Weights of a small GPT-style language model, trained from scratch on English Wikipedia.
Size: 13 layers, 12 heads of 64, MLP 2304 squared ReLU.
Architecture: RMSNorm before each block, rotary positions, no biases in attention or MLP, untied embeddings, normalized queries and keys, local attention windows, gated attention, value embeddings, hashed n-gram embeddings, an embedding shortcut, learned residual scales, capped logits.
Training: a variant of Muon for these matrices, 5929 steps.
Each number is 128 + 24 x the weight over its row's rms, rounded and kept within 0 to 255. Layers, rows and columns count from 0. The size above them is the row's rms in percent of the matrix's.

# layer 2 attention key, 768x768, rms 0.0416, rows 577-639, columns 144-191
size [ 86  97 109 132  99  90 103  97  99 100 105 110  96  97 113 113 105 102 105 104 100  92  92  92  99 110  98 106  98  95  94  95 103  94  99 101 103 100  88  94  93 102  96  99  96  99  94  96 102 100  93  96  98  97 101  97  95  96 100 104  98  96 100]
[[124 146 123  89 148 105 144  73  90 107 120 123 119 133 124 154 100 163 106 106 132  98 124 124  78 117 124 113 141 123 157 144 113 126 155 147 128 119 128 141 141  92 136 135 108 118 166 138]
 [125 161 128 115 113 107 133 113  88 176 134 123  86 131 151 145 118 120 109 124 121 147 123 144 115 138 149 126 134 130 147 109 138 133 158 186 100 131 140 130 162 132 127  90 145 139  95 160]
 [133 174 182  98 143 130 199  86 108 112 110 145 123 116 129 118 150 126  80 160 132 146 147 113  99 148 121  95 145 122 138 147 120 127 159  93 117 108 147 129 132 150 163 133 121 139 142 123]
 [152 118 125 135 136 148 134 155 124 132 133 116 154 115 140 134 134 160 121 143 112 143 172 130 127 153 143 113 121 114  87 150 117 163 121  97 126 157  99 128 134 165 101 138 125 137 148 104]
 [115 121 130 118 116 101  99 137 100 124 130 108 141 166 153 152 113 151 113  70 182 119 154 106 113 147 127  94 104 164 119  90 137 126 156  95 116 136 119  90 132 148 101 106  87 132 117 107]
 [130 148  96 181 137 119  92 100  96 141 121 134 108 150 133 122 144  95 113 119 136 144 114 115 152 119 141 138 195 139 165  95 134 113 157 111 105 113 122 145  97 123 129 122 131 106 109 162]
 [118 173 119 150 123 134 158 161 100  91 109 165 137  74 135 144  93 151 106 118 121 110 118  92 138  73 148 139 180 119  97 157 114  88 142 129  92 112 107 136 113 198 123 152 126 152 152 146]
 [122 134 116 160 100 176 135 117  96 113 139 150 144 137 149 108  90 140 109 119 172  96 153 136  88 113 168 117 122 103 111  93 117 121  82 144 130 117 130 128 141 170  96 123 151 109 128 153]
 [132 105 132 138 123 153 121 113 117 128 133 136 143 122 141 160 124 147 135 132  85 130 141 140  83 142 139 124 140 121 132 117  92 119 123  90 116 153 116 123 128 160 131 156 125  97 127 127]
 [133 146 163 137  93 118 119 107 135 126 120 127 142 131 124 167 112  55 115 150  92 130 141 138 136 106 125 154 167  76  96 139 147 149  92 112 142 146 161 133 107 103 138 125 153 122 127 167]
 [ 95 152 123  99 142 184 127 132 104  79 133 133 120 104 151 108 119 112 137  67 127 134 139 146  82 131 126  85 137  95 122 130 133  82 133 156 117 135 132 147  93 131 179 136 142 135  93 134]
 [149 155 154 128 138 163 112 150 145 124 143 133 119 111 114 118  65 140 124 144 100 159 158 180  90 138 129 146 152 102 139 147  75 107 128 163 125 131 131 121 121 168 180 125 106 132 118 151]
 [118  76 170  99 152  69 163 130 132 151 174 119 141  88 113 114 137 131 113 194 120 148 103 137 156 149 154 119 131 132 124 149 122 136 153 125  83 165 143 131 106  72  95 128 123 125 183  85]
 [126 108 122 122 124 145 113 143 127 136 175 121 127 106 124 125 151 148 122 136 163 144 133 138  88 158 186 176  93 118 139 163 153 102 132 123 116 180  75 120 123 189 113 146 113 115 119 134]
 [101  94 139  84 132 112 134 150 177 129 141 132 154 135 163 128 131 107 114 130 139 126  77 117 120 150 118 154  80 109 118 135 143 155 121 138 127 136 132 120 120 117 123 125 142 147 125 128]
 [111 140 103 107 106 158 128 130  61  83 143 132 130  97 138 139 119 152 142 121 141 173 148 119 109 118 158 151 103 153 145 153 124 104 116 126 113 120  99 141 144 157 134 103 114 107 109 150]
 [ 96  82 126 113 131 103 105 110 125 147 134 145 166 139 134 143 149 169 159 127 176  87 173 121 158 176 157 176 155 160 129 132 129 118 114 168 129 134 115 138 144 130 125 139 163  93 134 109]
 [129 110 134 134  95 122 111 139 147  71 131 124  94 173 132 102 123 155 145 166  92 140 118 147 125 140  91  99 118  91 156 151 118 131 185 132  99 156 145  90  99  92 126  98 147 170 150 126]
 [135  94 124 158 169 119 117 118 119 171 107  51  53 174 145 135 140 105  86 106 123 104 109 117 146 138 140 156 145 136 102 130 113 157 123 143 160 106 101 129 153  46  95  90  92 139 179 107]
 [ 91 120 163 106 120  96 140 139 116 103 152 129 126  92 118 131 119 124 114 118 142 186 153  98 113 127 154  96 147 136 151 136 158 170 117 117 118 153 148  97 105 157 132 143 119 121 157 120]
 [124  86 115  82 139 107 128  93 102 145 116 153 130 113 123 132 101 150 102 114 121 128 139 116 111 145 142 157  96 150  91 130 119 144 145 132  73 167 132 206 120  81 149 104 120 106 134  95]
 [ 92 153  84 113 122 144 126 147 155 158 107 122 177 128 161 123 140  79 120  81  94 107 140 110 125 137 147 123 139 152 135 163 150 145  98 108 117 167 133 119  97 161 156 135  69 153 122 112]
 [137 122 104 148 140 132 102 153 129 142 124 121 125 144 143 154 133  90 179 124 124 107 150 122 102 118 114 172 133 103 151 136 140 139 122 116 120 143 126 120 112 130 182 151 118  65 144 109]
 [104  98 130 128 152 164 143 159 138 150 154 146 157 155  79 120 117 158  77 174 124  91  76 114  99 160  94 110 112 100 120 138 119 129  85 118 127 142  60 163 121 159 116 128 117 139 141  86]
 [104 122 117 125 131 157  66 116 139 132  67 168  82  94 113 142 151 143 132 103 151 140 128 136 109 108 146 117  92 123 107 136 162 141 146 101 159  86 120  79 125 216 114 135 121  97 151 111]
 [137 144 149 147 156 168 132 115 166 172  87 126 100 101 125 145 105 156 143 120  96 124 103 154 148 111 148 136 122 131 172 143 151 100 116 129  76 142 120 121 103 155 133 150 142 115 125 128]
 [112 160  87 154 160 113 155 150  85 163 146 129 121 135 124 108 160 169 151 148 107 146 103 131 137  78 129 137 189 121 128 126 129 134 125 146 102 138 130 162 129  84 127 122 114 122 142  85]
 [100  99 170 107 120 110 134 128 159 133 142 100 156  79 132 151 120 157 145 122  91  86 120 131 135 111 106 180 108 130 149 114 140 108 138 138 153 151 151 130 113 120 119 147 142 141  85 168]
 [106 132 113 133 130  96 136 111 145 110 126 190 115 129 117 104 110 138 114 155 133 132 108 149 120 100 150 118  94 162 110 139 123 158 110 175  56  88 141 138 158 124 154 143 127 149 196 102]
 [122 136 115 107 139 123 134 137 120 140 131 152 142  90 150 132 141 129 116 138 132 133 128 144 147 109 118 104 108 165  67 141  57 171 135  94 134 137 135 149  97 113 124 118 166 126 150 141]
 [144 139 103  88 146 125 142 109 154 124 132 170 127 136  96 152 115 102  99 130 116 111 153 115 126 110 119 130 125 154 110 104 124 143 111 162 100 145 118 114 103 152 118 167 122 187 155 154]
 [141 121 142 139 140 123 139 130 141  90 124  87 161 136  99 130 160 162 125 162 106 112 130 100 166 149 127 128 149 126 152 133  76 136 132 167 136 149 115  76 147 146  97  78 102 120 115 121]
 [157 100 113 124 193 116 150 104 123 143 145 127 138 155  83 137 120 112 111 120 179 125  94 155 145 116 115 126 121 111 122 129 115 127 152 127 100 130 136 111  91 119 148 134  56 106 138  65]
 [136 146 154 115  97 164 133 129 158 131 118 117 128 138  95 170 136  99  96  91 168 137 109 156 131 126 169 120  56 123 133 110 130 111 132 152 115 108 138 129 185 146 163 136 101 106 114 120]
 [117 127 121 147 141 107 119  98 163 162 130  74 139 156 135 126 146  54 140 156 131 139 112 127 106 129  64 115 113 125 153 124 128 138 140 107 146  90 107 127 122 149 125 127 148 164  98 179]
 [116 144 148 169 139 175  99 128 110 137 112 159 104 110 142 173 167  87 161 134 116  94 138 162 126 128 123 135 141  92 126 140 146 135 138 180 107 144 152 114  98 128 139  99 104 116  87 133]
 [147 145 120 144 137 122 142 123 111  91 135  87 135 123 160 148 145 119 152 145 132  92 109 147 135 158  89 121 115 143 195  97 162 158 160 135 165 141 134 111 129 146 101 121 157 144 100 102]
 [138 128 131 116 153 126 145 110 107  90  99 107 150  91  86 123  97 113 127 106 115 102 138 120 141 154 115 130 123 124 142 153 104 109 108 134 102  83 140 168 103 157 141  81 131 183 130 141]
 [135 150 118 131 148 101 110 153 175 147 134 100 142  78 145 123 115 184 104 121 114 114 143 147 185 143 144 105 118 146 139 106 114 150 132 122 127 131 117 154 162 149 116 138 109 121 121  68]
 [145 129 138 135 118 119  36 150 150 133 140  97 152 145 117 131 147 107 111 146 111 164 114 152 110 150 109  79 137 133 120 153 118 100 106 141 128 147 152 142 119 187 157 156 106 139 141 162]
 [139 145 142 151  99  99 101 127 144 100  82 135 151 104 126 146 125 140 143 135 160  88 131  96 103 132 143 137 112 143 101  98 116 113 122 159 144 167 166  94  99 135 115 129  85 103 100 128]
 [159 124 114 144 137 156 143 148 128 116 103 122 113  72 130 117 126 115  96 108 107 123 127  86 107 135 111 118 103 148 125 155 133 150 158  90  79 145 132 125 150 188 153 126 180 115 112 102]
 [102 172 102 115 153 108 133 136 121 108  73 133 149 139 120 139 141 120 104 127 165 148 119 117 105 101 101 141 105 105 151 130 129  76 103 160 152 135 128 139 152 124 117 115 141 125 147 140]
 [112 122 118 145 116 148 153 106 173 149 114 141 141 136 181  91 175 103 129 101  93 156 132 126 110 109 115 106 115 104 155 166 199 110 123 124 142 116 117 137 112 115 137 120 119 166 131 147]
 [155  81  92 134 136 121  99  76 125 131 108 117 101 135 169 103 142 121 146 113 141 122 121 128 155 123 110 106 159 128 108  63 123 140  97 138 117 165 160 124 117 120 121 115 105  99 125 151]
 [117  88 122 119  96 132  85 133 116 155 132 152 112 105 124 120 150 134 124 114 108 101 153 100 145 104 166 116 169 105  90 112 154  93 101 147 160 116 160 117 123 158 125  94 129 179 162 131]
 [153  90 117 148 117 172 103 114 120 116 143 127  98 122 123 124 138 130 122 178 114 150 113 143  78 152 136 106 128 117 107 116 150 108 104 107 134 121 145 141 118 115 106 102 104 168 153  97]
 [117 103 129 143 131 162 139 131 113 131 118 126 147 148 137 113 140 167 114 139 118 139 140 155 118 136 114 146 166 149 129 109 143 144 149 132  94 169 108 151 147 107 158 109 107 142 155 121]
 [142 122 150 129 117 106 128 131 113 106  87 105 141 147 104 129 110 108 159 164 148 133 114 109 119  92 174  95 139 154 144  96 134 110 148 113 137 154 146 148  97 150 157 117  82 134 166 118]
 [160 148  92  93 144 155  87 111 167 166 185 130 113 131 108 136  69 151 130 111 156 110 136 121 196 119 105 118 137 139 164 141 118 100 137 107 136 166 109 145  97 132 142 118 101  98 112 161]
 [126 124 153 115 168 144  99 108 133  83 138 123 150 152 127 180 153 154 131 113 125 109 121 116 147 103 128  96 128 140  80 128 119 148 162 124 123  90 159 133 164 133 127 148  95 175 136 133]
 [137 164 122  79 155  90 142 124 159 112 103  99 104 118 123 149 107 102 151 109 149  93 178 130 154 112 177 118  96 117 144 130 109 183 136 144 148 130 140 109 130 120  99 136 117 137 115 118]
 [117 122 174  99 100 111 163 134 135 155 126 121 107  92 137 144 132 128 107 188 129 112 169 105 109 142 139 164 150 202 125 156 134 132 177 131 156 160 137 115 143 122 116  79 116 171 105 143]
 [134 135 140 139 107 151  86 152 135 126 136 120 121  86 132 130 139 140 174 106 115 151 139 134  72 107 131  98 131 136 103 131  79 122  91 137 167 111 134 156 132 207  97 145 151  76 135 136]
 [ 94 128 154 102 104 149 155 119  84 105 125 144 124 145 132  95 114 182 102 115 132 115 119 122 103 109 130 133 128 132 126 138 162 150 133 127  99 115 148 104 127 137 137 123  89 107 131 115]
 [ 82 145 119 112 146  96 102 119 162 155 126 146 141 119  97 135 110 109 128 128 150 160  96 133 110 156 112 150  82  92 150 107 123 154 151 143 125 108 156 122 126 119 166 132 125 124 119 149]
 [141 155  88 136 125 112 135 144 117 141 169  91 139 106  90 118 156 129 169 143 109 149 120 138 134 134 148 104 118 100 145 147 113 122 134 147 138  97 134 130 126 107 139 158 163 127 111 109]
 [141 166 142 143 115 118 116 116 107 125 157 136 145 122 113  92 132  98 111 169 101 164 166 123 135  86 137 143 143 103 102 177 175  72 161  83 120 135 169 145 100 154 147 155 140 168 128 113]
 [153 139 118 136 126  72 108 105 128 115 134 105  97 133 154  71 133 134 119 163  91 111 145 177  97  93 120 152 122 120 140 159 172 137 103 128 103 118 153 151 163 141 140 174 163 112 178 121]
 [138  84 128 168 126 155 146 132 188 114 146 131 134 146 134 136 124 125 102 154  80 128 155 120 102 124 124 150 102 135 113  95 130 158  54 131 121 143 144 138 128 106 131 119 116 150  99 112]
 [104 131 127 124 135  75 148 113 101 114 157 118 136 147  92 142 107 134 112 155 100 147 125 147 142 120 121 136 148 130 170 140 131 110 138 114 126 135 106 104 127  88 117 133  61 100 130 127]
 [104 127 135 150 109  99 117 106 143  97 114  59  84 130 117 133 142 141  98 137 119 130 113 148 116 114 127 130 113 126 123 168 125 127 108 113 152  92 102 127 155 123 108 138 131 165 131 130]
 [151 114 190  95  95 144  97  98  93 156 117 149  84 119 111 130 161 110 135 144 128  92 112 121 137 122 107 112 114 138 114 104 109 155 115 162 137 124 125 130 143 147 144 122 113 135 111 137]]
# layer 2 attention query, 768x768, rms 0.042, rows 578-639, columns 144-191
size [ 93  91 107 101  95  94 103 103 110 102 109  92  97 105 102  96 103  99 101 101  98  97  89 101  98  96 103  98  96  98  96 100  98  97 103 101 104  91  92 100 103 102 102 100  99  99 100 104  98  95 100  97  98 104 102  95  99 101  99  99  94  98]
[[107 111  90 125  93 104 148 136 125 112 117 129 148 127 118  69 145 143 158 110 140 123 134 155 116 113 129 132  96 152 115 150 106 103 125 170 154 132 155 141 109 145 144 129 102 132 160 112]
 [120  94 141 158 131 156 136 129 131 133 160 130 169 120 107 138  97 118 150 128  78 110 152 147 161 104 141 136 135 108 178 159  95 110 133 174 105 118 113 130 118  90 117 113 115 105 123 115]
 [107 162 124 141 163  64 106 114 115  97 107 102  97 137 140 139 123 109 153 110 115 107 117 124 143 121 119 135 126 150 140  93 119 145 146 167 116 185  99 131  87 113 109 152 158 138 132 143]
 [149 149 110 157 147 109 124 136 161 131 144 115 111 168 115  84 153 119 110  98 155 135  80 134  87 140 110 188 111 169 135 126 132 132  78 147 114 110  91 148  83 136 115 135 156 154 124  85]
 [136 182 117 118 116 128 124 174 153 147 141 140 169  91 137 122 137 121 117 131 128 115 142 133  94 106 144 144  70 121 111 153 135 118 124 100 117 165 123 125 121 165 168 196 124 122 119 119]
 [149 140 116 132 134 139 139 108 123 108 146 148 136 137 167 111 144 133 142 118 115 163 155 145  79 158 139 151  85 126 133 120 167 111 119 160 105  92 169 150 135 158 149 127 142 126 133 125]
 [137 132 126 123 154 131 119 103 128  76 143 141 131  96 119 102 160 123 126 146 144 167 164  99  74 123 111 138  89 118 107 114 144 126 131 114 122 144 140 138 159 153 154 144 124  96 144 161]
 [147 117 101 136 107 187 101  86 107 140 166  82 137 159 139  76 119 114 130 150 133 143 135 130 124  87 125 117 139 137 113 143 138 118 140 131 148 110 118 126 153 134 143 109 131 126 134 163]
 [134  75 148 104 184  91 170 109 153  94  93 119 142 123  88 127  99 143 136 119 133  92 171 167 132 146 140  87 118 111 171 132 124 136 144  96 127 112  74 139 141 128 163 160 138 109 135 101]
 [106 134 124 115 124 137 134 152 133 117 111 129 155 146 130 141 120 141 119 132 126 160 122 126  98 111 104 145 123 106  62 173 173 112 129 122 103 102 143 139 134 127 135 133 110 130 110 133]
 [112 141 122 203 163 141  92 120 112  92 155 141 150  71 130 104 182 140 140 154 159 160 139 130 113 119 134 138 131 133 112 149 176  99  91 109 126 108 131 124 137 172 120 155 149  92 133 147]
 [114 120 124 184 105 127 150  86 128 124 117 118 115 156 135 151 141 108 120  94 114 111 124 110 142 158 130 162  77 166 100 148 127  87 138 154 176 133 143 150 111 147 124 122 105 116 149  94]
 [109 127  98 112 110 120 170 110 120 148 161 154 103 143  83 102 102 164 110 112 132 136 111 142  96  89  94 155 105 118 133 142 124 150 155 139 113 130 140 123 152 130 154 118 155 105 142 134]
 [116 145  83 104 128  94 127 148 132 166 147 114 119 155  93 105 161 137 115 124 133  80 104 132 140 128 156  87 169 104 169  90 120 154 162  91 151  82 141  71 116  79 138 133 129  99 158  99]
 [146 157 101 149 174 136 120 140 144  96 125 116 116 115 139  83 128 112  98 145 151 149 144 167 100  90 128 112 136 128 158 124 151  93 136 110 131 130 122 128 134 172 157 128 139 144 125 166]
 [116  83 163 161 112 100 111 172 119 105 132 153 121 115 157  66 103 144 126 129 141 109 123 146 141 103 121 143 127  67 129 164 154 204 127 155 126 122  92  75 158 155 120 125 127 119 133 136]
 [ 97 119 107 154  73 152  70 155 126 149 139 148 151 112 145 141 145 120 143 102 125  87 135  77 127 116 146 151 157 113 124 151 147 113 126 127 147 120 112 126 118 138 122 148  99 133  97  93]
 [115 138  95 100 137 138 139 115 141 112 158 151 164 151 156 117 145 111  92 112 107 111 144 115 143 108 114 124 146 127 135 110 143 140 127  88 111 143 132 115 102 175 157 154 140  99 127 112]
 [100 118  95 131 128 171 147 125 120 112 109 139  96 136 173 117 164 136  96 147 122  57 141 133 112 113  89 126 138 173 106 116 116 125  99 124 137 155 129 146 149  95 147 149 132 188 136 134]
 [124  92 124 124 132 158 139 133 177 126 132  96 112 140 116 154 126 100 126 120 159  90 110 141 160 121 132 116 118 151 118 133 146  93 128 146 141 123 132 109 123 151 123 126 101 141 135 138]
 [127 120 112 139 148 113  99 129 123 141 131 120 127 114 107 108 150 187 129 116 151 128 129 155  62  80 139 163 178 147 141 101 131 109 133 139 162 148 117 140  97 132 113 163 198 173 114 140]
 [179 125 125 138 160 149 140  98  91 100 121 154 122 128 145 144  80 170 108 165 162 148 163 153 118 164 136 109 118 144  71 122 130 138 108 154 128 160 130 118 137 158 112 136 139  91 137 185]
 [153  77 122 139 126 147 128 132  58 135 149  90 131 101 148 128 143 108 182 132 124 105 153 115  91 109 154 132 128 135 138 120 184 120 144 155 112  84 132 126 116 137 168 119 159 123 161 140]
 [128 163 138 122 135 136 154 147 147 148 136 100 125 173 123 130 137 125 151 163 135 138 136 154 120 161 111 112 112 113 197 114  93 117 164 118 122 132 135 125 123  82 134  92 133 110  96  90]
 [103 142 105 129 131 106  88 127 131 150 121  95 157 111 128 117 117 102 145 134 138 117 125 148 133 142 159  95 139 145 123 102 134 174 123 100 122  91 175 121 138 115  92 129 122 117 112 163]
 [110 124 133  96 113 170 114  99 191 112 145 116 132  85 101 146 126 118 113 105 128 128  94  98 121 109 145 178 110 155  79 119 124 115 131 124 124 160 102 115  96 115 144 128 184 131 100 142]
 [171 122 129 109 104 143 129 144 123 138 128 118 125 140 110 152 123  71 120 150 170 123 145 104 110 126 133 153 141  97  83  98 107 116 161  83 122  91 122 173 136 132 151 136 146 122 127 117]
 [ 98 170 158 136 144 110  67 138 122 154 131 122  83 151 140 167 157 100 122 155 148 167 122 147 112 145 141 137 109 142  98 115 139 154 136 137 127 178 179 100 126 126  99 116 130 106 106 111]
 [119 128 125 139  87 106 106 154 131 103 113 113 151  97 145 132 134 140 152 100 150 124 102 158 205 141 127  98 121  93 138 147 126 120 116 149 137 168 142 112 110 149 184 113  88 109 144 110]
 [ 97 138 103 132 140  80 173 107 127 153 130 144 124 133 157 139 134 157 128 123 106  98 110 138 135 111 161 163 163 162  85 125 147 113 115 118 108 144 131 160  93 124 139 117 149 124 123 122]
 [113 112 124 115 109 101 181 150 137 139 117 115 103  81 142 144 156 130 135 124 114 156 160 147  67 119 138 101 113  67 126 123 150 107  96 114 192 135 125 148 135 150 140  85 133 116 111 114]
 [117 158 161 109 131 129 141 158 168 142 120 116 143 102 120 131 160 134  82  85 102 124 109 133 161 120 100 117 108 146 131 112 124 144 153 129 115 113 104 116 165 127 159 139 133 130 130 101]
 [122 131 127 110 153  94 143 116 146 104 114  83 103 103 134 127 134 138  96 114 126 128 137  85 121  93  83 119 152 138 113 153 124 120 114 125 127  82 152 165  95 123 115 128 163 121 117 136]
 [102 156 126 108 128 157 148 140 148 146 148 161 140 132 117 115 107 137 163 118 123 153 111 123 146 121 156 179 144 159  75 110 122 159 103 165  86 111 140 167 124 115 167 137 141 102 128  93]
 [124  98 127 151 104  94 127 149 102 130 156 121  99 121 138 118 134 174 129 107 110 169 134 122 104 107 165 128 157 144 146 123 174 110 111 129 165 111 117 146 170 103 130 125 100  93 175 144]
 [120 126 122  80 193 117 159 123 132 128 140 122 143 151 151  74 155 154 107 131 119 125  93 123 164 103 159 142 163 141 102 132 149 111 130 166 141 132  97 134 110 111 126 143 154 149 137 138]
 [127 132 129 148 139 128 129 112 183 146 131 170 131 134 127 135 163 109 122 149 174 126 132 151 138 113  79 169 102 136 132  82 178 143 117 120 148 140 118 168 119 125 135 106 127 115 158 129]
 [ 82 143 161  80 109 182 133 117 179 103 152 124 143 149 103 148 125  98 127 122 134 135 114 110 114 153 150 124 170 118 152 109 143 135 137 120 101 117 131 142 125  98 125 132 144 167 159 127]
 [116 108 124 152 180 151 144 150 108  91 116 128 143 135 103 147 124 110 140 117 147  93 162 182 131 105 175 157 143 161 134 107 139 118 145 100  93 131 139 151 120 114 117 124 131 139 139 131]
 [ 92  92  96 137 131 116 142 128 147 124 119 102 132 180 139 138  98 114 118 106 157 177 179 111 140 150 105 144  93 111 128 117 123 137 147 105 114 105 122  96 138 142 148 168 135 149 151 119]
 [124 111 131 127 161 110 120  80 131 135 116 111 131 189  65 137  96 133 153 127 153 127 115 142  84 136 145 172 114 130 125  89 168 113  71 142 149  93 105 121 103 111 113 100 133 124 148 160]
 [151 123 155 154 120 105 159 146 107 180 160  86 160 104 155 105 126 150 125 131  88 121 120 142 177 152 102 143  93  62 125 118 133 123 164 124 157 131 127 128 145 157 142  94 111 153 119 123]
 [173 134  93 125 149  88 103 123 135 162 120 121 111 101  77 123 134 150 131 114 149 105 126 140  99 156 149 107 106 130 100  98 120 125  99  90  73 102 156 125  98 131 169 124 132  93 142 191]
 [122 166 124  97  97 128 139 144 152 123 116 145 100 128  80 111 127 154 171 121 177 129 146 133 107  77 137 117  95 133 157 127 124 137 111 133 113 121  84 117 135 130 136 138 130 140 141 106]
 [164 136 126 137 156 133 129  97 183  86 160 164 149 141 140 142 172 123 122 125 112  95 143 121 118 102 123 106 118 122 168 125 172 145 136 111 135 109 119 138  45  97 112 141  94  86  87 153]
 [139 132 155  78 125 100 148 164 129 137 114 146  78 106 142 110 139 123 147  88 123 153 131 119 166 171 127 120 119 129 134 144 155 131 143 105 126 119 138 117 136 113 154 184 121 136 150 148]
 [125 103 124 165 135 164 143 109 135 121 104 121  78 102 129 149 119  98 178 116 126 137 104 169 144 118  97 131 136  82 124 110  61 140 116 142 144 138 148 144 157 132 141 157 131 138 124 107]
 [118 107 120  94 193 139 175 122 167 137  98 158 137 119 131 113 145 168  89  72 118 104 116 118  94 109 112 127 104 141 126 119 100 141  99 141 152  95 103 136 129 126 186 156 152 171 131 157]
 [122 114 121  99 118 164 164 145 112  99 107 120 163 147 141 110 186 114 154 174 104 169 135 174  93 147 122 135 100 137 138 174 136 138 156 130 156 158 141  91 116 102 160 122 168 148 148 139]
 [114 138  98 130 119  90 161 109 133 151 105 138 121 155  93 145  87 152 133 124 139 141 189 117 130 126 127 109 154 156 119 124 113 117 120 154 138 128 121 109 133 114 129 143 137 113 129 120]
 [128 108 176 165  92  92 142 129  99 121 157 131 163 118 178 142 126 128 135 141  95 106 104 133 167 163 106 141  90 142  92 110 122 104 153 128 120 105 114 145 111  88 145 153 137 154 104 160]
 [113 115 118 153 136 128 143  93 113  64 131 153 148 198  79 125 144 154 132 100  89 140 108 161 150  92 139 138 172 103  94  90 140 143  84 114 116  84 131 118 114 143 161 116 152 123 118  95]
 [155 109 114 111 130 110 156 122 114 149 113 100 108 121 133 155  93 167 126 146  94 131 111 161 124 124 141 165 145 118 143 110 136 149 143  94  97 147  87 142 162  87 139 142 143 147 153 130]
 [133  97 115 139 115 108 134 173 172 115  97 128 123 141 127 148 111 134 129 129 151 146 145 123 110 157 129 145 108  61  79 144  94 174  77 166 149 131 162 119 114 130 127 105 162 144 140 134]
 [155 113 142 112  95 143 139 129 118 127 131 128 135 127 137 145 128 148 112 104 126 121 136 114  88 142 125 126 132 134 130  92 142 111 101 101 116 149 158 146 159 123 120 131 135 120 114  99]
 [132 107 132 156 156 128 120 145 127 126 130 141 118 145 142 163 121 224  95 119 150 103 130 119 175 165 166 190  89 141 107 146 131 112 130  94 141 142 108 126 140 131 134  80 103 143 139 134]
 [143 147 120 120 165 162  88 154 163 150 124 140 163 119  87 143 106 127 172 121 163  96  95 136 166 140 133 115 126 160 130 156  84 148 123 109 144 117 110 101 129 130 129 124 137 129 109 134]
 [160 109 102 122 124 110 120  93 136 156 176 144 133 154 134 173 121 124 144 118 195  92 112 111 113 137 155  92 169 141 107  99  94 136 157 124 141 134 120 127 116 163 101 111 166 126 151 123]
 [143 136 119 138 138 118 162 105 105 124 108 115  83 100  89  93 158  81 124 130 159 176 122 132 147 109 109 111 121 140 166 121 137  99 157 112 161 110 128 108 121 109 128 123 148 115 157 144]
 [109 130 100 137 114 193 137 140 127 161 114 121 112 147 141 129 159 171 121  80 121 119 131 142 114 148 130 169 107 147 105 170 127 110 107 120 153 138 100 164 150 125 142 116 201 144 137 171]
 [125 126 198 136  93 125 114 178 127 161  98 135 103 106 103 126 114 103 127 145 160 126 138 120 127 145 123 110 146 137 157 104 121 181 124 114 116 151 138 133 113 146 106 139 155 139  72 100]
 [ 90 134 163 143 124 106 116 132 158 121  51 118  77 130 128 146 118 156 118 126 147 158 149  96 156 126 138 144 125 123 138 129 150 107 142 198 110 118 109 101 123  99 142 110 104  90 107 123]]
# layer 2 attention value, 768x768, rms 0.046, rows 576-582, columns 144-191
size [ 96 104 106 103  95 108 101]
[[113 180  79 103 148 165  82 105 103 147 123 118 129 163 119 143 136 147 158 102  85 154  93 115 149 127 114 148 113 143 124 149 129 106  97 151 160  73 127 146 131 119 173 141 145 151 144 112]
 [195 136 115 135 141 154 125 111 108 173 122 177 184 112 121 104 136 156  79 146 150 169 144 131 154 119  84 147 150 102  58 147 126 134 152 137  89 155 170 138 166 135 120 129 103 100 138 112]
 [150 145 140 139 133 130 154 158  97 129  41 128  86 135 163 130  87 130 100 109 153 100 139 118 138 116 162 130 149 133 127 119 129 141 139 100 154  93 109 128 136 114 118 103 149 129 119 175]
 [ 99 132  66  92 123  84 118 132 187  83 109 121 164 154  89 127 124 141 114 142 173 107 137 100 118 119 130 143 160 119  87 159 144 107 133 130 120 119 116 162 130 159 123 100 145 164 107 150]
 [108 110 135 128 115 132 146 120 149 144 101 154  84 124 141 116 186  97  92 105 141 112 127 126 130 139  68 122 111 137 128 154 113 118 131 105 153 140 145 150 108 200 133 132 168 124 162 130]
 [120 132  72 162 151 142 132 154 154  97 105 133 147 144 117  83 144 108 156 113 111 139 152 105 110 113 112 129  92 130  89 119  84 130 125 150 104 127 171 153 131 130 120  96  87 152 136 162]
 [124  90 115  97 128 149 104  98 116 150 144 113 141 101 147 146 123 171 148 111 104 118 145 174  74 116 129 129  70 152 100 135 127 118 112 151 135 162 139 177  96 114 108 104 102  64 159 122]]
# layer 2 attention output (transposed), 768x768, rms 0.116, rows 576-581, columns 144-191
size [ 98 102 102 104 101 109]
[[127  94 137 164 135 122 100 113 141  94 116 127 123 147 125 119 170 106  96 110 113 130  93 163 161 102 149 140 133  78 140  91 124 121 179 128 153 141 155 149 122 114 139 134 141 110  83 147]
 [139  99 109 170 119 161 149 135 130 112 133 103  34 143 157 143 105 126  96 134 129 149 111 106 122 113 116 121 144 136 144 138 127 151 138 129 127 149 120 166 147 169 141 132 177 145 118 130]
 [131 161  94 108 134 108 138 148 121 114 123 168 139 148 116  79 107 154 147 152 166 104 139 120 120 142 126 135 144  92 107 134 128 158 113 117 105 129 131 109 176 130 105 173 124 137 105 165]
 [108 131 152 139 131 174 145  87  98  83 111 125  98 104 128 156 122 117 165 133 167 142 109  89  93  93 143 103 145 143 129 146 122 168  96 131 146 126 120 127 152 141 154 135 131 139 143 152]
 [104 131 155 132 165 147 140 120 146 140 139 112  99 133 133 105 132 159 136 159 126 149 126 147 162 116 141 142 105 105 130  96 165 140 141 159 110 134 106 125 137 175 148 171 113 164 167 146]
 [112 128 132 140 122 144 125 188 102 127 142 126 169 135 101  94  74 146 153 140 153 140 110  99  82 133 122  89 171 113 128 109 120 152 160 128 116 145 119 142 104 133 151 141 135 127 127 132]]